{
  "norm_place": "pre",
  "bias": "none",
  "init": "trunc",
  "init_std_qkv": 0.0251,
  "init_std_up": 0.0251,
  "beta1": 0.9,
  "decay_shape": "linear",
  "batch_tokens": 65536,
  "train_tokens": 396600000
}
Each number is 128 + 24 x the weight over its row's rms, rounded and kept within 0 to 255. Layers, rows and columns count from 0. The size above them is the row's rms in percent of the matrix's.

# layer 2 MLP down, 256x704, rms 0.0436, rows 80-157, columns 264-351
size [ 94  97 102  95  95 101  93 146  97 100  98  94 103  98  99 103 102 102  99 101 100  91 102  97  96 105 108 100 100  93  92 102  93  96 101  94 101 103 103  93 103 103 106 102 100  92 101 107 103  99  96  95 104  98 102  98 101 106  97  97  98 101  89  96  91 102  96 102  92  99  96 100  94 102  98 102  95 109]
[[144 145  99 142 158  81  91 150 140 148 132 149 119 153  97 151  79  96 105 123 119 174 136 121 133 108 143 112 118 121 130 143 123 131  80 170 141  89 138 127 158 112 126 126 117 136  88 127 124 155  98 126 113 160 151 130  99 133 142 122 124 152 160 119 108 146 153 144 109 114 128 147  88 161 144  99 115 114 152 181 134 122 153 144 156  61 139 190]
 [141  97 117  95 122 121 142 117 100 110 128 129 139  92 121  94 137 124 105 145 104 102 142 115 114 115 107 146 109 149 136  65 141 121 131 151 128  95 108 146 134  86 156 119 112 133  75 173 122 142 138  98 103 122  84 189 151 115 165  98 161 137 161 123 114 141 120 124 153 120  84 127  82 133 180 180 119 150 115 113 132 175 161 147 151 171 112 142]
 [145  94 134 157 120 104 126 132 122 108 114 126 116 127 136 117 163 165 151  82 112 127 140  95 101 111 100  97 123 127 162 162 103 126 138 122 111 140 145 112 150 153 145 129 120 102 108 158 118 126 135 132 136 175  72 116 147 131 132 102 131 115 121 145 165 102 152 120 102 164 100 112 128 110  83 100 153  96  67 129 107 129 107 128 111 155 116  80]
 [121 115 126 171 129  87 195 115 188 135 132 125 142  94 170 111 152 136 109 107 146 141 103 153 172 125 147 127 152 132 177 173 142 126 127 114 123 105 141 119 146 171 144 133  96 120 113 136 144 165 130 143 131  75 134 140 134 148 126 126 119 131 160 123 132 106  83 142 147 116 123 108 132 107 124 115 139 117 160 150 109  70 115 129 150 110 112  88]
 [114  95 114 104 148 125 152 132  92 128 165 157  89 133  89 152 150  99 143 145 164 133 120 125  90 146 159 169 135 157 134 133 121 125  97  71 125  98 112 155 106 140 136 124 143 151  84 117 115 153 112 107 116 103 114 148 124 143 138 162 122 151 103 156 156 120 136 134 139 130 120 164 104  32 161 141 145  98 134 166 159 162 112 124 151 128 140  75]
 [124 139 132 118 151 179 110 114 144 113 145 129 139 140 139 120 147 152 191 157 131 121 139 152 150 138 142 152 184 144 112 134 133  95 122 103  83 151 151 131 114 108 115 146  91 139 138 110 134 122 109 117 168 112 140  99  83 123 118 145 151 118 123 126 103 143 130 159 152 129 147 140 163 131 149  98 143 168  90 105 117 124 120 117 117  98 144 142]
 [ 99  96 112 150 108 124 142 125 128 121 147  89 118 125 131 114 141  85 112 125 103 151 126 137 103 112 164 159 161 148  87 130 131 107 100 116 114 100 121 108  97 118 109 105 115 145 112 115 145 136  96 134 160 171 151 148  93 104 116 114 177 112 129 136 190 129  94 155  85 128 132 168 110 187 143 143 141 111 138 151 150  75 132 137 111 120 163 153]
 [145 113  94 135 131 140  72 105 113 127 146 124 159 126 118 149 102  81 105  87  88  96 140 114  44 114 116 123 149  74 125 165 171 165 104 131 107 135 141 132 151 151 115 141 118 140 111 152 171 107 152  92 128 106 109 121 131 118  90 130 130 157 112 140 107 163 140 151 140 167 137  94 119 124 119 167 122 110 129  87 105 120 111 145 138  98 118 117]
 [162 124 133 114 106 106 131 139 158 126 145 123 121 113 118 139 111 112 154 124 120 125  86 121 121 137 147  87 157 143  96 144 167 112 106 113 174  91 142 120 124 162 136 156 119 170 181  82 135 126 167 133 130 138  87 185 113 128 147 139 173  95 129 133 175 111 140 121 130 108  53 113 110 128 152 118 147 140  72 120 102  94 116 131 151 148 128 125]
 [133 128  81 110 120 154 129 141 116 111 155  84 121 161 105 109 117 121 108 124 130 156 121 137 145 160 150 129  92 110  86 152 104 153 147 107 133 120  86 138 167 133 110 150 159 126 115  92  87 168 136 103 129 144 110 153 155 121 141 105  79 157 123 123  97 135 113 143 122 122 141 165 104 146 122 143  90 126 132 131 154 124 104 142  87 108 134  89]
 [147 125 125 137 155 111 136 158  93 132  99  85 146 104 146 133 124 120 119 113 140 110 160 144 118 106  91  97 136 117 185 175 150 159 134 137 144 116 160  97  90 125 136  88 112 153 144 119 124 105 134 194 152 180  74 109 144 101 129 128 116 137 103 154 104 103 117 166 108  96  93 141 139 114 171 156  99 105 128 115 133 156 113 133  89 144 120 135]
 [128 120 111 118 148 138  95 125 115 128 129 128 148 134 133 128 129 130  93 163 120 131 160 131 102 147 105  86 140 134  89 139 135 136 167  99 106  80 145 128 135 123 118 148 115 189 118 140  73 183 154 144  89 123 100 116  41 128 134 100 137 121 139 147 161 130 115  91 159 124 137 120 124  91 146 124  96  72 114 146 166 128 114 130 103 104 135  70]
 [161  89 143 121  93  87 134 128  97 105 164 164 111  95 116 117 141 154  97 138 136 122 170 123 148 121 135 129 123 141 118 154 104 115 115 114  95  97 126 151 151 108  97  78 126  67 148 155  79 144 108  67 115 116 100 133 124 129 135 114 130 106 155 138 131  67 150 131 108  95 146 120 137 115 151 159 134 123 152 154 109 139 137 133 111  92 113 101]
 [134 162 141 108 124 127 158 118 163 135 103 189  93 123 145 102 140  89 119 131 122 161 141 147 105 114 136 149 131 113 149  86  99 114  98 152 156 155 141 146  77  90  97 106 152 107 160 120 140 107 131 122 129 127  88 137  89 139 109 138 134  70 159 127 160 177 149 144 115 143 124 138 119 136 107 182 139 103 144 116 145 112 125 106 139 119 140 122]
 [139 132 149  89 119 119 117  95 107 114 124 131 133 133 107  99  99 134 117 145 149  97 145  89 126  79 169  76 117 151 126 109 118 117 136 130 127 178 155 164 146 140 102 166 109 137 111 172  87 101 160 134 121 129 113 118 126 125 124 101 125 134 143 128 135  95 147 135 115  89 143 135 155 134 133 126  86 159 114 137 138 116 149 135 146 160 117 139]
 [124 104 162 125 152 127 111 121 162 123 139 188 109 135 134 153 108 124 108 134 116  94 163 169 119  84 155 107 148 140 102 119 103 120 163  92 129  95 176 126  67 135 113 136 136  85 132 104  91 174 107 119  60 163 112 121 122 132 168 134 139 162  95 140 119 158 138 126 137  66 126 114 122 139 164 136 146 151 125 134 141 133 119 162 133 102  74  83]
 [114 183 152 153 159 112 112 138 181 124 181 188 129 149 124 129 124 137 146 137 144 148 165 130 107 112 142 176 139 121 146  98 123 104 159 156 148 155 171  98  84 122 120 142 143 201 112 176 159 100 143 106 125 133 118 167 124 120 128 148 144  73 140 125 133 144 109 146 126 134 123 153  94 119 148 118 126 129 100  98  74  74 121 121 146 125 102 150]
 [131  97 138 133  99 140 169 144 104 137 141 155  96 122 169 137 137 115 192 129 159 152 130 150 129 104 140 107 100 123 122 152 115 130 149 131  79 139 131 155  86 163 117 132 124 112 163 119 141 153 125 125 138 162 104 110 104 129 158 144 143 124 151 149 154 135 109 127 138 116 121 135 154 155 108 156  94 166 129 129 120 103 134 144 159 141 144 119]
 [137  95 111 108 103 183 151  89 161 147 142  94 140 133 118 173 111 129 101 168 140 106 127 112 134 101 162 117 130 130 103  84 143 105 132 211 102  78 149 108 108  99 167  85 118 152  84 152 142  87 157 110  90 130 132 100 134 139 110 136 102 150 143 139 128 121  95 115 136  95 155 108 141 131 133 113 125 118 112 133 134 137 109 128 112 130 149 112]
 [124  91 128 111 123 170 125 142 140  90 146 113 126 146 163 148 143 125 150 128 110 156 126 120 126 122 124 104 143 144 138 172 128 115 120 173 168 124 121 143 137  87 118 127 140  81 122 103 116 130 136 103 133 131 111 118 153 110 122 153 127 157 114 148 139 110 137 120 152 104 157 154 137  94 124 126 158 120  88 104 130 128 102 133  69 162 128 139]
 [131 117 102 126 116 161 123 112  96 120  78 142 128 103 140 126  97 135  94 102 127 136  84 110 142 181 125 129 149 125 127 135  99 122 170 105 146 165 117 154  95 124 151  77 144 167 148 125 124 127 158 148 154 173 116 143  91 105  95 148  91 152 149 198 119  86 125 142 118 146 134 122 104  88 112 110 145 132 131 143 108 119 111 112 107 143 162 153]
 [129 127  98  89 129 129 100 110 120 139 145 147 149 139  96 100 128 164 107 108 136 127 125 154 138 136 116 139 143  93 155 120 125 120 122 128 111  98 138 127 124 148  85 133 111 144 105 134 140  74 161 139 148 108 119  84 117 124  78 124 134 155 159 131  83 124  81 149 105 112 158  80 119 138 141 145 171 110 116 126 121  92 113 116 103 119 175 106]
 [ 92 124 152 138 104 127 133 138 137 105 137  87 128 145 142 150 131 132 143 138 122  81 119 154 125 126 102 144 115 142 103 139 157 182 129 138 141  90  98 118 179 169 133 133 135 145 172 127 127 181 118 123 101 157 164 110 102 115 179 136  95 129 154 100 116 122 133 116  77 165 111 110 157 105 118 100 118 158 113 112 154 158 138 130 131 153 123 189]
 [103  86 130  91 103 157 126 133 147 128  91 144 123 160 121  99 131 109 146 159 129 124 101 126 133 115 121 151 111 125 118 166 116 161 135  99 146 111 130 114 141 106 144  93 137 104 136 155 128 177 145 158  97  91 175 158 102  87 164  90 109 123  99 130 133 125 149 127  83 127 107 104  78 124 139 134 113  95 145 119 102 126 113 123 117 104 135 160]
 [118 123 140 147 120 115 130 105  91 119 174 143 113 116 125 125 167 127  85 152 137 129 128 118  76 109  88 166 162 167 112 158  97 174 146 126 145 152 144 142 161 118 120 127 139  88 120 113 121 109 136 127 110 112  94 130 137 142 130 128 136  84 127 146 105  85  71 151 105 127 125 114  92 156 120 134 109 131  96 139 108 113 149 105 123 123 109 120]
 [127 128 106  86 135 128  91 117 146 167 132 147 130 176 145  96 109 170 139 170 142 133 112 125 138 144 136 161 141 108 137 132 129 123 132 108 146 162 132  88  92 109 161  79 107 165 117 140 128 108 124  91  68 158 102 170 138 106 109 127 157 143 137 120  67 145 137 161 134 145  88 121 143 154 125 144 120 163 201 136 169 122 109 151 169 109 104 150]
 [114  97  66 117 160 184 128 113 155 132 186 121 117 148 149 154 144 133 126 131 131 134 132 109  97 129 143 181 112  90  85 158 136 146 110 121 148 108 113 146 123 178 142 116 137 133 155 169 133 126 128  80 131 102 138 178  82 112 127 117  65 174 137 143 148 131 110 147 103 105 122 112 143 139  99 157 100 126  97 104 132 114 149 133  98 122 151 172]
 [124 192 146 107 134 102 126 138  99 110 102 107 118 139 156 129 123 123 124 145 158 138 117 158 117 143 148 197 152 161 113 132 135 125 131 155 121 162 102 119 126 151 184 132 125 125 129 151 111 102 136 127 126 142 149 113 130 153 133  84 152 148  70 144 122 104 151 105 127 144 125 140 119 108 161 159 134 127 150 155 133 123 165 117 111 153 131 118]
 [123 136 142 126 139 129 134 141 124 143 116 165 103 150 149 143  93 179 124 138 114 112 136 131 116  76 101 165 140 135 142 156 112 156  87 134 105 116  96 120 132 123 128 124 127  98 113 110 114 126 123 113 129 141 131 195 131  95 103 122 143 103 160 136  67 127 118 154 133 147 165 134 109 133 118  82 151 135 140 121 124 123 131  94 145 116 140 131]
 [138 108 136 109 146 148 149 108 113  87 172 103 172 119 153 124 118  95 126 132 134 106 162 126 141 161 142 127 129 105 114 105 174 133 150 116 132  94 134 119 158 140 128 129 154 153 135 123  72 155 130 138 128 137 143 172  94 123 124 128 104 174 167 131 110 144  94 150 126 172 136  88 120  91 107 120 157 146 128 158 126  89 131 118 133 144  98 123]
 [109 156 139  79 103 160 132 182 148 169 162 102 115 117  81 141 115 104 126 167 124 141 140 132 136 121 122 120 116 155 150 144 118 119 107 139 167 112 164 152 153 122 106  97 124  91 115 144 105 106 128 141 102 119 150  94 116  92 124 152 136 129 108 117  95  88 137 111 134 136 126 114 177 186 132 162 157 128 147 141 100 127 169 119 138  99 141 101]
 [107 118 132 103 121 148 154 121 116 147 140 147 134 136 106 102 122 139 128  82 152 142 131 116 121 148  89 145 151 146  95 132  81 151 101 147 156 118 107 127 139 108 117 117 135 108 130 118  95 127 112 126 132 168 143 100 191 137 110 138 179 144 103 119 124 120 178 116 123  87 100 112 135  91 130 154 142 130 104 101 147 142 118 175 132 107 101 102]
 [ 97 118 150 123 142 134 162 129 126 122 129 122 135 142  74 148 142 161 112 126 134 109 154  97 144 163 113 122 117  94 147  89 178 116  94 138 148 148 180 104 149  75 142  85 120  82 176 136 138 169 127 132 155 130 131 145 112 136 136 143 117 156 139 137  97 115  81 116  98 144 119 114 143 166 116 139 122 153 132 131 164 139 140 133  95 143 149 108]
 [105  88 149  80 111 156 120 132 136 112 124 161 100 116 131 169 164 119 135 137  96 111 159 159 122 166 149  91 127 171 103 132 131 112 103 105 107  57  96  91 133 146  87 108 104 104 104 102 131 141 141  96  70 159 104  86 125 143 139 138 126 101  79 141 142 153 139 152 177 137 130 148 100 112 108 161 118 112 192 128  98 127 153 164 115 100 165 145]
 [133 135 152 124 117 112 127 122 136 150 111 142 127 135 148 123 123 143 120 146 121 127 120 121 119 166 154 165  77 105  84  96 127  67 154  99 138 144 154 136 117 128 150 132 166 154 151 129 109 169 167 145  98  83 136 114 133 137 145 126 145 142 156  70  99 133 149 118 151 139 130 143 150 129 136 165 118 139 169 149 129 175 138 140 176 136 115 100]
 [125  94 156 132 114 176 118 147 126 124 156 182 147 135 123 110 140 108 101 135 141 127 105 137 127 139 146 114 142 125 132 161  91  61 129 167 142 114 165 105  68 143 124 128 117 106  64 110 136 117 104 146 135 146 137 116 172 118 137 142  86 119 121 128 109 119 141 121 113 115 118 142 126 172 135 153  93 129 145 108 141 114  95 140 131 162 125 138]
 [135 129 121  83 106 111 109 121 140 117 160 143 117  98 103 115 115 140 135 159 164 140 120 107 120 118 164 117 135  94 106 113 161 114 182  95 104 176 109 151 131 169 117 116 168  89 181  98 158 158 137 125  68 108  95 116 132  76 118 104 156 121 121 176  88 116 134 118  59 111 134 146 132 130 142 169  90 175 118 115 142 152 170 115 145 128 127 103]
 [151 105  88 131 105 133 185 142 141 140 104 145 109 147 126 133 109 114 165  99 139 121 161  89 120 129 155 103 144 147 111  83 109 103 141 174  78  96 148 111 102 120 141 130  98 164 108  99  98 151 103 131 100 164  95  85 115  64 121 149 136 103  76 140 139 141 124 166 118  98 138 116 125 135 106 124 117 116  83 138 117 167 116 128 104 108 146 120]
 [128  83 109 128 107 154 121 100 111 118 117 140 149 135 119 116 166 158 102 116  97 157 179 147 134 152  65 112  94 147  91 111  87 102 176 140 140 127 160  96 141 104 165 124 170 104 133 154 147 135 110 118 104  84 130 104 125 149 132 126 122 116 127  87 140 140  99  72 136 158 129 128 121 122 126  98 131 106 132 122 103 131 136 120  92 133 159 140]
 [115 120 117 106  96 119 164 111 114 117 107 139 182 106 137 151 106 149 103 131 127 113 140 157 131 128 164 136 142 137 101 161 124 100 170 122 105 112 153 121 130 160 145 131 117 141  99 105 125 133 128 102 133 140 108  95 118 145 123 155 144  93 137 145 119  77 114 153 117 118 207 168 162  86 119 115 139 133 139 146 122 109 151 116 139 141 136 119]
 [145 120 148 166 141 155 156 172 143 145 159 141  86 119 107 142 170 129 115 138 166 141 108 126 128 119 162 144  75 115 118 133 107 123  76 110 150 121 136 126 137 123 142 161 132 100 139 132 119 109 133  92 121 149 119 134 183 112 146 150 120 148 104 144 105 126 147 148 133 155 146 139 136 150 136 109 108 105 101 134  94  97 104 112 172 121 102 137]
 [119 117 129  97 166 159 141 130 141 104 139 171 140 137 102 103  77 108 155 124 128  88 116 142 135  98 175 128 119 172 116 125 143 152 177 119 107 131 122  94  88 153 109 127  90 162 121 149 102 111 128 169 119 151 115 116 129 102 147 101 131 107 123 131 161 145 121 144 112 166 188 121 149 124 132 113 150 118 160 115 167 100 131  93 119  68 129 138]
 [101 148 126 114 144 116 165 110  83 123 127 158 131 133 107 124 115  93 150 107 139 121 129  98 119 109 136 150 125 157 151 140 127  96 131 105 123 128 157 140 106 139 128 143 133 103 118 132 151 131 152 118 134  71 162 117 132 135 129 115 141 130 137 145 145 100 107 129 198 120 174 116 171 122  97 131 132 154 113 143  84  93 121 131 140 136 136 121]
 [125 139 143 117 106 159 159 112 145 142  99 160 156 131  90 154 176 130 159 130 149 175 102 130 116 116 104 128  65 137 111 117 137 102 141 123 169 130 142 146 150 142 155 106 129 145 150 144 139 149 133 147 127 131 146 129 156  91 174 147 116 120 125 144 137 134 118 114 128 103 164 123 135 145 139 110 125 118 155 117 148 138 150 117 141 145 145 178]
 [153 105 155 157 128 133 124 142 112 114 133 145 135 157  82  78  85 152 110  81 150 125 118 141 143 101 110 150 148  89 135 111 142 126 143 137  89  70 174 162 185  70 124 158 160 128 185 155 130 139 103 132 104 149 177  99 131 118 136 115 110 118 107 160 166 108 149 121 150  84 170 128 130 110 143 140 127  90 131 125 137 144 133 149 125 103 130 124]
 [171 147 152 174 148 109 130 132 171 127 121 185 100 135  86 115 123 109 177 123 134 161 153 120 144 112 122 119 138 112 159  99 124  84 130 106 132 121 168 125 106 174 121 165 162 131 134  98  91 144 136 146  76 119 160 103 141 113 123 121 132 100 150 174 144 162 202 131 110 164 124  94 161 128  89 157 166 178 129 130 138 143  84 116 151 138  99 154]
 [130 151 140 107 116 115  70  88 126 139 128 120 114 122  91  88 142 148 110  76 126 129 136 137 130 117 108 138 139 124 139 126 134 171 124 136 154 116 137 149 110 142 117 130 134 137 127 118 119 143 123 139 148 103 114 144 101 170  91 131 100 118 136  99 129 135  99 130 170  85  71 108 141 107 110 193 123 119 142 120 154 149 113 154 123 121 143 150]
 [148 128 113 117 107 115 111 114 145 146 121 157 148  81 106  90 132  80 106 129 128 118 129 129 149 141 137 155 124 121 182 116  83 121 109 121  92 133  90 118 137 114 141 127 119 129 146 115 131 124 110  99 132 118  98 161 104 129 127 153 131 109 124  84 156 104  97  91 140 153 134 120 136 138 163 125 131 166 125 131 153 111 109 157 134 140 121 102]
 [123 152 114 145  99 134 141 150 168  87 125 142 117 134 139 157 117 123 108 140 129 111 125 143 131 134 139 145 119 118 131 152 141 144 125 124 154 130  97 180 152 154 149 149 168 139 114 144 113 158 132  40 160 118 128 181 119 102 146 125  98 152 139 103 110 111 114 114  91 104 149 117 117 119 144 117 158 117 148 124 112 145 159 136 109 175 130 132]
 [144 148 140 126 102 112 131 110 134 144 126  69  52 123  93 118 110  92 126 116 134  91  81 138 103 113 119 142 100 130 152 123 104 113 157 126 119 157 119 138  90 134  94 197 103 128 142 136 107 116 154 106 124 108 125 158 149 102 132 165 133 114 158 147 131 108  90 140 129 107 131 125 119  86 146 125 108 127 105 117 123 129 135 132 141 104 156 148]
 [120  92 103 125 119 123 151 142 107 148 156 162 114 129 124 162 146  78 120  95 125 137 132  60 171 118  90 114 171  95 111 101 129 144 113 116  84 161 155 137 120 142 129 122 142 146 142  86 126 125 135 125 128 125 134 102 154 132 135 124 131 150 137 138 109 159 111 152  80 131 156 131 128 127 123 157  84 176 109 142 134 126 109 110  57 121 114 102]
 [174 154 115 193 109  90 117 196 137 145 120  91 129 148  74 114 138 135  75 122 112 162 141 111 133 155  84 129 167 127 147 140 123 157  94 149 136 121 154  99 119 131  89 153 133 147  89  97  95 129 154 110 107 111 107 149 124 107 107 154 161  91 154 143 145 111 117 127 175 104 145 131  96 118 147 119 118 108 100 150 107 117  94  50 125 119 118 134]
 [167 125 125  85 130 126  83 131 106 158 106 103 143 146  88 128 122 123  78 106 108 169 112  65 135 158 131 146 110 141 162 146 127 163 124 112 125 136 107 151 136 188 103 135 111 105 110  96 120 149 129 156 152 112 105 158 151 115 136 105 117 111 167 143 112  84 144 118  97 153 132 122 107 155 127 121  80 135 156 146 117  83 100 146 158 116 138 124]
 [134 150 155 154 168 158  82  70  96 118 100 107  94 131  94 146 126 161 124 147  99  66 145 167 116 125 156 168 173 102 126 122 125 125  77 104 123 182 155 103 154  89 162 157 154  54 141 136 131 126  97 127 153 114 117 153 115 135 108 152 140 112 120 141 125 141 135  75 125 163 177 131 131 131 116 126 163 123 157 126  99 150 145 131 136 118  91 106]
 [109 155 127 160 128 175 103 138  93 141 153 122 110  93 177 149 147 149  94 135 129 131 129 106 120 100 144 168 149 108 118 114 149 137 112 128 134 117 133 148 183 128 143 121 170 104 158 164 153 114 155 136 115 121 159 152 138 136 120 114 111 137 166 127  84 114 122 138  95 102 105 112  81 111 138 153  82 130 151 131 132 141 163 131 146 126 132 148]
 [ 88 139 136 118 158 121 137 151 154 139 120 127 150 120  83 108 174 127 146 163 134 171 172 146 114 169 131 131 124 139 137 123 149 130 126  59 110 103 171  92  97 125 169 125 152 128 105 135 103 114 150  91 149 103 113 122 141 105 122 140 106 137  95 109 175 121 151 152 166 128 152 148 115 120 113 137  97  95 127 147  71 173 124 149 131 115 113  98]
 [173 127 133 146 169  75  54 111 115 205 151 139 109  86  88 108 145 171 138 166 148 144 106 136 123 135 119 129 120 145 162 156 139 101 108 138 153 110 145 150 144 138 108 106 156 127 137 142 131 128 140 155 195 150  85 114 136 124 151 129 181 121 118 136 114 138 147 141  86 167 136 122 106 148 130 189 108 133 129 160 125 106 101 140 146 133 132 135]
 [161 157 136 149 165 151 203 118  81 124 120 130 126 108 143 107 107 133 100 130 131 143 126 106 129 146 151 159 120 119 138 113 143 177 149 117 121 119 112 150 125 161 123 160 144 115  92 125 135 125 142 136 117 132 129  97 140 118  98 142 144 173 174 162 146 165 128 142 140 112 100 152 131 155 134  97 103 112 158 133 131 141 113 117 148 136 121 163]
 [ 86 137 108 131 143 150 123 126  68 113 124 108  88 153 143 135 128 185 128 103 122 115  91 124  89 140  78 109 140 116 120 113 107 116  83 118 180 139 175 152 122 144 128 175 108  97 177 103 115 120 153 104 109 102 119 128 116 120 102 112 143 143 138 123 132 148 148 139  93 159  77 124 113 132 155 169 136 139 101 117 163 127 125 146 101 136 137 152]
 [105  95 110 109 137  79 146 155 158 165 125  89 129 140 136  99 168 110 111 121 139 151 127 120 122 171 133 141 102 159  94 149 153 123 161 101 118 161 178 121 111 135 134 148 143 170 109 129 132 153 146 155 112  92 150 140 124 161 155 112 119 141 113 163 115 142 130  98 146 118 136 145 164 179 125  95  79 126 150 160 102 129 106 155  83 155 122 126]
 [148  73 158 122 144 153 136 101 122 154 125 122 112 158  97 183 134 122 139 134 136 152 128 144 120 130 103 137 126 124 138 178 161 145 142 131 143 137 114 110 118 140 129 130 159 141 106 157 144 117 145 127 137 102  97 146 123 109 141 124 155 160 158 139 145 103 119 112  90 145 129 101 125 132 133 140 124 145 138 106 131 153 148 121 118 130 124 150]
 [ 96 112 136 132  99 105 128 134 129 122 103 126 169 155 132 159 121 125 165 156  99 127  99 132 126 158 106 163 134 109 143  90 143 167 118  83  58 176  93 124 141 147 137 121 143 141 155 177 149 128 127 126 104 105 112 169  72 110 171 127 149 127 138 119 107 135 120 111 106 141 115  96 132 124 145 175 127 148 118  90 152 145 165 114 124 141 147 168]
 [143 107  88 157 124 166  98 133 108 148 144 112 128 115 161 156 143  96 104 203 109 186 104  64 106 139 156 115 131 114  69 100 128 111 137 148 128 141 135  96 132 126 103  94 144 137 132 146 140 101 134 118 106 117 120 122 130 204 107 141 150 103 106 131 121 146 116 129 103 109 127 154 126 144  99 129 121 137 101 149 152 108 161 113 144 146 128 140]
 [118 140 141 114 161 165 112 131 111 159 142 147 119 113  99 113 132 151 124 119 156 124 127 160 129 105 113 126 104 143 170 124 131  89 159 112 184 142 114 152 152 146 128 106  76 144 111 128  78  88 144  91 122 139 167 126 133 142 139 160  92 153 123 123 109 193 145 142 116 167 127 131 133 134  81 163 136 124 186 127 158 115  79 116 142 112 151 131]
 [175 197 133 115 151 100 140 136 145 115  56  86 137  92 102 118 138 140 111 152 166 155  84 111 176 136 132 150 144 146 132 100  92 114  95 112 108 121  60  51 102 115 113 103 106 141 140 123 126 108 145 130 126  88 103 120  98 146 144 128 135 171 170 112 142 143  95 126 130 138 152 137 120 128 153 102 163  85 142 125 141 116 134  92 128 130 129 135]
 [156 100 161  96 135 121 126 131 123 133 111 119 154 132 151 133 159 121 168 120 127  89 153  83  86 186 147 151 106 141 160 124 138 119 169  96 148 149 104 143 121 139 139 130 122 146 142 128 146 128 111 119 110  91 140  84 146 112 120 123  91 180  91 119 143 116 165 122 125 104 104 139  89 152 124 115 164 141 149 150 134 105 132 139 125  82 169 140]
 [104 130 147 142 133 110 101  66 137 163 119 114 144 110 104 124 149 137 144 154 128 131 130 149 116 116  99 153 173  96 107 156 137 110 143 111 179 169 114 107 110 157  93  94 138 149 117 179 159 127  91 130 122  99 125 166 133 113 119 103 134 125 124 120 143  98 111 129 150 149 109 135 102 101 166 155 158 166 124 147 119  93 152 114 175 148  93 143]
 [147 122  95 104 112 126 163 147 124 112 194 121 119 137 163 110 110 107  91 120 167 139 114 103 139 122 134 147 109 129 119 139 133 117 148 121 124 142 157 139 164 148 139 165 125 143 125 100 100 117 120 146 156 143 125 133  93 150 128 113  64 170 136 112 142 154 143 163 142 167 122 136 117  79  50 121 135 163 144 149 125 124 114 122  87 118 136 125]
 [132 107 101 141 128 151 149  90 106  98 132 141 135 153 150 107 109 144 146 125  92 131 156 113 180 132 109  76 150 165 117 119 104 114 144 108 174 124 132  92 103 138 169 154 102 134 126 119 123 125 166 133 131  81 101 163  74 100 130 121 116 129 108 128 155  93 132 128 175 135 153 130 142 136 111  97  95 139 171 116 103 136 129 126 123 149 107 151]
 [154 162 119 128 155 140  95 135 129 115  88 109 142 157 126 137 132 125 123 154  97 136 144  96 107 110 125 173 112 100 117 129 147 149 118 137 141  96 139 104 107 152  92 118 184 107 139 150 138 141  94 161  95 146 132 132 139 113 101 124 126 122 142 159  81 111 181 137 113 108  89 137 137 149 118 178 127 126 187  87 101 105 112 144 157 155 124 141]
 [137 139  62 114 110 144 123 121  97 147 163 149 121 126 112 151 150 145 140 137 127 144 120 125 116 131 116 128  97 122 115 131 115 144 183 129 113 115 146 113 143 161 104 130 110  99 109 124 123 111 104 136 123 120 165 132  96 116 108 127 135 121 139 173 122  96 119 150 144 121 129 143 139 134 100 133  91 122 154 126  93 153 117 118 104 121 152 109]
 [ 87 145 113 125 164  93 143 157 112 157 144 105 125 106 160 141 112 146 129 124 157 144  81 127 132 146 139 107 134  97  96 141 137 127  85  90  86 120 151 125  90 151  95 124 140 154 124 140 149 123  82  69 142 133 129 109 132 128 141 102 170 156  96 127 117 150 128 117 124 127 140 157  80 140 147 150 144 101 150  90 103 133 182 150 114 127 114 105]
 [150 109 125 113  98 109  62 118 112 127 128 156 137 181 123 135 153 160  83 114 130 128 140 147 125 132 154 119 104 160 141 134 113 101 161 176 115  83 111 106 156 135 110 150 150 163 183 160 159 115 144 143 125 129 125 148 164 135 136 164 128 109 156 136 140 115 145 116 145 128 142 115 140  68 112  90 137 108 131 148 103 113 145 112 126 101 123 120]
 [128 136 158  80 174  99 110 130 135  94 132 111 114 130  86 151  92  89  95 123 130 151 145 139 100 159 146 106 149 137 118 128 148  80  97 159 153 105 138 134 119  92 149 104 158 161 106 112 130 147 125 108 117 153 162 120 128 185 150 156 105 106 111 112 118 131 104 144 139 116 129 151 115 142 122 150 145 146 158 131 133 154 126 131 138 139 101  75]
 [142 185 105 126 131 151 120 113 156 181 154 126 144 141 107 105 116 144 114 129  73  90 103 121 149 165 138 156  97 124 120 127 133  90  98 137 131  99  97  91  94 111 123 157  98 102 116  84 130 135  95 136  95 133 106 163 162 145 142 122 107 104  88 128 133 188 162 127 128 126 158 127 158 135  98 101 117 109 121 177 125 123  89 153 197  85 104  73]
 [100 159 112 122 150 106 119 130 127 147 138 119 157 147 134  86 111 131 150 119  93 127 116 119 128 113 143 119  82 104 132 122 152 120 138 114 132 154 134 134  98 154 136  88 148 146 129 113 149 135 113 128 149 112 149 160 124 111  98 152 116 105 125 128 136 167 131 128 106 161 154 113 140 109 113 109 124  94 129 126 127  85 100 147 161 117 115 106]
 [170  97 139 109 117 114 131 131 136 111 132 130  81 149 166 141  91 134 161  99 151 133 117  96 134 166 114  84  91 121 138 139 161 124 150 126 127 140  97 125  84 126 147 128 122 137 178 123 120 142 135 120 145 139 118  99 118 124 117 124 159 112 115 168 110 142 126 103 127 154 132 186 149 185 103 121 159 165 163 122 173 119 103 112 158 151 139 149]
 [125 146 115 157 118 102 120  93 127 156 125  96 125 151 179  96 167 118 132 180 164 130 101 146  90 133 159 158 124 121 153 114  96 134 134 148 121 118 111 126 140  74 122 145 104 166 137 132 117 139 139 140  87 150 147 113 125 118 143 127 140 104 115 157 146 158 123 166  83  91 111 116 123 120 108  86 123 120 101  92 114 135 108 112 116 101 166 119]]